Each number is 128 + 24 x the weight over the matrix's rms, rounded and kept within 0 to 255. Layers, rows and columns count from 0. Numbers have three digits each.

# down: layer 9 MLP down (transposed), 1024x256, rms 0.0484, rows 944-968, columns 128-255
# up: layer 9 MLP up, 1024x256, rms 0.0587, rows 945-968, columns 128-255
down944:138132119115133106126097096101153192161109117118125146133170117128144171119130111113128142101166112159155122134113180107152158122111171098129147113186109118136137129125131139125141117146134109136114113110150143168162102118146125116129120151145153122118107107132121122118113121138150114130118158125158124123150096115139101122132112156128076130137151120114109166159150126113125134102129
up945:112109160154164141110164123112143118143141150133094107106122172129132172110105132133133093149127116169144160119099123089128124146125118119106124115115128119073119149110138131137074122164127162113148107150154122123128120126090117105111138138125150125080119091113136113122123182115123152081138098135112101130116139099120086116126162106146102146152112122143189138122072138116137115138098
down945:153137105131121117122096148152134112112172129085120144114141107079091144132125152148136118121138132165122104105179138149133104178118127115134107084146091126133134086142184150097148110129141108148111161094143091127155136133132099164150146112159107163148127078140139102152115121167089148136158156127142172096128101138149118116107041133114157121115101135120127132113144155078124124103112
up946:159107154093120129161134116154116152111112126105155141153083165136135172167083124151058117136121128124106135144101138132116122105127174150153169128125157122105177172120115124134093077141142142122147138167126133088177166139106155114132134152114091136151124138144139115138130105148119129136111123124090110110123096154133156127103091100140106127117162102131122108170115149167126159153116
down946:117132107144136118094148120099144123118135125144095103131170082119097092085159128138147153134119151136162133122148154117135152135129123071097101128131087143128130082086113130145102175165131184128072122132143140131100117118151130083103108110150105161087134104102120127125150172148142152127157136098107104197137142099135121141171157143131154105137144133129126111127144123124118131111160
up947:105119122145115079082169119113122126128151115102142140094063123179130158111134054131057120146113128125159165172142134125155069145182130126101127142106097117117124134144101145144105117104142113164131139152155165105145135129130164115153121125168158076176136090110123098134138101145144115134130090111109126178086083099174135127126160063116090172137117086147158137167130105152114110138139
down947:142139092096126084115179127143161160138152148104148120112072047094170101165100131144124126119131153164119133097155140160142101106146119125138101139112154175131109140094109133108150104106139133143101086087140123099155110162094085162127114093176062146152147092096156173111097175147149165110084126101168111143172084100156111119156141098166131106129144139145133149135199082203134152090129
up948:112139112096123131101138177129157136139090150144121124081083196127119127139069135129147107144107098130107133093117108110119132113127124141135141163167117157099168115123128122127146120136117120106172089104144124143098124109157093185168119112122159141125133130147155103088155124107103127130130106144093121124124119135107140142152136129112160114126169127105172120124111119120140174149114
down948:147133124109155079121142131096150181115158126123105112120159068141168160152102127119146138121132161117159127100120119172103104119078139122129100110158147111172128140144131107119137125147112114115096116113107113142139161136139109113127112156118118131120133137173146144137114155168130140156135138113180138129126128108122137159163070134139128161144120117168111100142157148113117151125146
up949:149118128122139132108147140098140158084120134122117150125088109129126092161139142088093123153181120124126143077148111184162119130107107121096125158113137140088122146095093139115140117114132138126144102089132131132149153135124115166134113167118146117132140101101113119113113173143110104105119130104133120135144150099107131161188089100159170154147124095189100151151111115132134123137131
down949:133127124165112123128161108145128113130115130141113088095120160121135117180134122184127124145107106140100109136136148116112128159125157107124152103109113099105159166124145116128157142124103119135097135116117117137144120142118105091124120109112107116140137096122167116147138131096138153135143090120137112088155117165140078131078159170117122111126154124133120116104128156139119113156102
up950:124168142117151144155119137157183130147093127123090135130087151122143099131158106109080126171105137117086129147128140172140156117139185123121113089132088172026116153179080113156057123117126122128137157159143166115151144112171131135132097145081135107123132111164108125133125114179106148151132170162119110123118107127128111113123157108147148189131126126131165108135135131141132120145108
down950:125097110144163130137130126118090146182151125224142096139138117137130161135111160141104121107092130110132180101138067093142128091117067102149151124167144103107125113148106135130163140170135144159129149153131101136118129174165098109091157122154152125144138149132140135115092118132106127143164080129181170086106153133104149098143117118129114119102097118154132118102111136131122140136113
up951:148124147124122118139122128106135127103111158134152124123098176145144117138110122116104140166132130106091165083127114136104086134106112132136167125134140153153115135176096131102124168130122139119200086072090166133149176162112140165136111150139144129096122093096140167103162140127140141114133129123136137124141093094110118124160105078140134114134128135166129124114091132139109142144130
down951:116110153103122125077137108160164153134088122128099106124126152129118113154161148164127135100140132134103086161133135122143132156180153180128122146109130112115127128156139146117145135108152135133115093095130140160130135123099129160122105134099140108156125128055137112115143157122126162149109096129104128144129112118142120093128092131151157102117143172143150157141134085197141142105135
up952:088131110137128139119126145118161133122125133099067137119149109145104114126105127109126113164139135089117069107102122128129096127110117134084155117132105148100152143131134073117138078129166130111165142156150110137133177140133111148116139107089099167175142102136158127130111165120094145150138155125120104146101116111130137118128109133174106145106096068143116060132146109160154103133105
down952:101114174141165104118168110145056149128168162118149149132086136117134152158140146084156141089137089140112132092143153130141166142131098121131109167139122097115113144112134169119116114140137114141121087120100136129141105155124109140145112142101106078142146132105097120166132120130143133105117110123100129110166152104132117140112140138110118114145142151083082117096116116103120171117140
up953:135106128110118135097092164151130113104153136168117097136070149117102125157133147132102128133172151122102120137109123117139099148118138103122116144130119115137113096108144160098134142104093178143157136153186134122124131102136132171146128165123126130184186141114168121135114130151126149111145106109065135137085130140128104105091152100117130125151142147157130122182107139136133146095160
down953:126102113156150135161108144148115114128090158158149088122118082108162141086111122102131119158110112139144129135103101149187138095122145156168102125126151130172161129152108156111146148126123139114160159137163108102133145117133118131113137141140093119121109123113125129127152143127138135141094129125120087160162110162135162125125113154141109071130117132135132089125119110131142093150142
up954:102133102118148128098123157107150147115130173076140170143114125158120093085114123112126117111107135109111162131152129109086162128098154147072115169123112138127122142137134102139148100139117138162161122142146153153129115212128112165136155145101131139129123131104134124111150165135085133138136126127106111076148080180116123169141148118157126140125136142137141152126110116123154115116146
down954:128078159132131107099079148108152148125127074143110129194097129115136168115091112116128123099117147118115139127114102146110123163131136156150166188111104124147113135127178145102123118131122145093120152099115071109093128134133093124155140137112146153132119123135147149123125123145109103128130130158130106129100105148132154100112088159128157112182130119140114137091152072137150131101130
up955:127146143146118074150148098116132129114160106123131056120077115155100127134120129122154149141121126166156088132116119092177103127114130088142138074127149132112134151116157153108091087142121124125127177156067125140139085143096124135098114125129199108162136102120110127136135147150117152117147166141110117156129144158129118182105107112167092103127099124129106131138126185121128105118125
down955:151154120117168170153121187119155130150127129122106157112127153093131120122154152115146106119123138100116153088133155151103162137108120134141158140129089129123165137153147113117146154111138138136145107044154146148118188169155154132151077134104085161126130131129125137131110111128116132151111074110132138112130095128148154130127135129102136134131172130161180143118138125104136144128106
up956:137115161137151141108118128121162153136136127134076122133142112122135161128091143137147142162147099146142185077124130135137085156114111134099121130159085151123114127106122075104125106151180136121099097085110159158120158151152126077120143127102124124110121127126170121104142117112097127175103080107108092141151125146141110104126122108143156112096104141171165094132141132154123165158107
down956:116150137134142111116147076132112147136114152175133137128110139143131093144151149152116107071154111141107132147119128183160150159150157120134108152111127113159123142122138146114153135162134078158155147127143101083122164114089168163120121106134108143116139125099162141120132095136112124136170153122104135149110077116122078124149158124078126115190142139111106144112099124097129100144182
up957:092133104143114097175113108123124116096179130117136127131108106118149138112159069104138127143121092107129141131133133119134161118160116119087106109105102175136152153128088060134129146133146115105110142134164144081160184140080152137133123149132110125147149145137150089114187135164143133113105112101111101139133111126100138146122092170158133117164121160132160131145133125141162097110128
down957:155146172099146157119129137107140124101144166100146107159132130151131133136131186151094168114128135118151148096118102133108100166111104116160155116154162123147137130107114140145115116146131145129125131096118158140097093121108118120169167142151144142082137112133096128124060127092067139106119153160143123105125141102186124142153152121148147119153128129142119099140079115159122127142131
up958:090089119115140158131157160134139095150172176116139084137118174111124132110141114125146157130100130130135125186117125124125095153077109107130116098170114106123145156094153121097130121146145121127140135090147175130125130150122143127128085191100179129126107109155146132130115134137120129102104105125087117131132167165142137134092138136124106175113145085157130126111162086156120136128110
down958:169153154101118109143124128098123158091121093090145126134158087098134118112158151122162121174117117163132122141139134146146134168138093089108155139099143134104121115161072108141112164150136108162102104102108119072123133111146120129162150143111136137159115121099121143105148134104126146144090151096176143118116126103138150149123166119140156099144137087108083128127079169162120111092147
up959:129097145147165109120186161148126110119156158115119121090092154115103098121129139111133146110137164145140148173100149081146152124199125109123085096101155140130105122126132141135141151140176117141154166161092177081112113115114122121111144132124118128162150155136133117136101108112147127143120098133101121152095089164091066057125133127150113108142140115123122140154154111163132101100129
down959:151130165123092101121090109113171184136131081115125149164163154122155097108138076112129134135127078130124089119135119165121109151080151171174169135139096105143141134125110097111142136129118085118139126114157091123109120113128133136147156153112127123129137060159127111106112114154095160124102158120124138117163132066157153192162155151106177149131138126124117120120104141095168099139128
up960:101145081153120130117132136110110134119109062114087155135091171098115140138096101167134094188129089105150115089100113124162113134140134156100123124157148150151137178118119091113153162111095119103155141166154146095137154137137108149144108155112076101158137124112122160131125130130125140126119136134139104140156123142122123131082188118156124123129103139173137122102111164113146099131113
down960:141088166140131083153090113160111086161146180085130122133167081175134099123113157113108120150123150160130117148163130116130104118172122114115129113129119120149118099124102123188102130123142186132113142136147144141128111083114131075107145133119165130133165108137139108124143140113111134138128117134132150133130135132117166121164083164150101159128115130113152135138137102114141153158146
up961:126107184083129095118125166166143149124116171093119130112152137138160139177128140109124133150162140094113141134137133128085095154095123130100130105124099112140117149106099098130102137139146078109162094130118142147122130115143138136118087155152117100117103135145119101138146132095121167107127089127117111142112122093129088125132089110160141174126121136166155123184140098162132128146139
down961:125111115134125121104103150122107132144130153158129159131115099115126083119126146101129125110129125110185130128134133174157112103141123132121123168100122134067140100126128139138170148152114181135114129140120087118127102142095131162115110092157193138087099142129100151105089175138152092085125134133125096140193134142132145117138120137079116089157160115144119110142118131112164142122079
up962:086127151109176064123155122093137120130143160127110117095121128118153111107105073113101129177138088155156098111091166108117108119116152101102162141112134149145097131180134128108109070109132125137096157149128158070103143179100141135116121149145145099126125089120153140089147130131146093140061155081160092140113115146116146131143131120118169147154126106124134142120111136123154127170105
down962:104105141194160123118158100123142172162090166087134122094130140137151093101150110099134122121153129126134104099130125179107099136123122135178100165123123123140109148221110134108058139156134158137116105119099134095129088139117138103162168177125101090123145148139190176128117156134133119116119146105085097106080110135177110150140133130124158149149110101131076129110101139108156153122119
up963:136105152137092161139140198132122095090133148130176081119099156111120167114133134095115160139089127120082186157130144141115109153125121120075143112106129107156139148146081097123157081100125087115160143121129131134131183150122096159150117153066141121107163134124112141076146159151112149126143121104090153129124120109133142116135183136120121139131162093127155171114122119139121141109107
down963:123155129136151117152098112167111153120124103123112124141151085111125137119149122109119104182094089125145119148138131137120130106117150117144144150070140112168121121180140155138145152104166187146121121147099086136112118097145093120114115130115122128101141104091081132138122110127146117168134112134151141073173133188096117155137106165122135098160132137088119129117099121139141155102111
up964:146103185115147138139128175119083152135124161129125114067118133152121114112147139127101109111159132143135171119070143104130163125152122143111168142118081168116127151109118114135118185093140127119129132188123156093122110093133134146149168126133104107124147154146139096094166121129139100120106134105092170138140101101123172136139123127148176138108129120155123132139128129127144117091098
down964:129136153108155094130101177099155122108149107247090150146120087100150188137129133126087135084144115150170127102126075151164126139125119128118155172105109110118150177136128123159165122093108135153123121151105106100135142120110109115186128104143146140138098144061128103120181122112136125127130140114111134142112088062126162144119171119123167159104121138122109082119118145116105126140125
up965:117179108160127183131096161133174098152131138142117127137107140117157130101101111169137142179135162115125146132108114120178143122119150123124146127119111122099141088160132176124132095102114120097156102135137174124089142158123084151135148133145156150140129116135157123114178138125116103094098131130096137130107162122094122119155129164161122106134115075130123135114108155129131129124113
down965:143122121139099064166158106120120149110100119067125140172135132136111139143134152160137087127109117072134106145110109136102143096123136165141136126129107174122091174128161078150115157161160134146098157122102096125172152111135129108148130128119117127136127140115120166139104120145119139134156119165150092143137135146146133157094134141084124127083134130138123113136150112118160138096119
up966:136118178153167180142139112149197126132079147071070130102116157137096103130120084153138139151143089108084138119141124187105113167127103156094116152142095132128080165139126092151169138129129108136118090114129131106112122135140115163126123135125139141116121126139124146137101120119102111124125135174144146118146086099077135134104108100110145159158148104103139127147123137162117141148118
down966:139102153131098100145134110086123101111123131129190119105150081152144152113128155149098167107149156151121162083161092141105113111136118132148113125137079122101124107101096116139062162144133162123128122106151112140110091130106124160119141138088125115127157129136139114144153125133120155105142142135150122089107114126108158127159118121149118102103128143101136134168148122150160107100078
up967:123082131184112142129111116116151160081055118106091120097124148153150137161131136120126098116112144170121138085070147121172076129104143120130135133125077139143118114122149125116106104154157113133150164094148145127086134107122126097096110137115136093085083103150127146124090116162122109149163159132097143122096104150132149177125141163174132113108128162124151128171123120152190148133090
down967:103186148089133135132159133102131126135166123171145101121114166110104135130141123141123120124141090102109115114162142146098143128157092138137157124130107168120129153112052109138159152085129145128175083147127112080161115124099133148190142126129105169158147141117129112138123128092138148125097091085140101118112171063164150097136113079105141162158113124146134147098144135122102128151136
up968:110126143132112111088104111111078124141152155088098112090119117133116140107044107127122075172146084125115151139140099104130146142139143055128116095103118143136139150163107120115118147102118150114121136171144198134144142132110175102136166128120128119152122137120149114122138101085108101155133119140098096124096107128146118133137164086097111173096153132175115134114118096149128111157144
down968:117097103114157118136145136141099143113113103134120124141108152124128152141132134127141144156134138157131125117153124161136118136148122126101141149107148128152135131105119130128126118129087108103148127115149096063150091129132098128125124115121158114125150117128122137069087125140139143106130124174117122143134167140119136106135171169170135138155095118075139099137095149144142105136087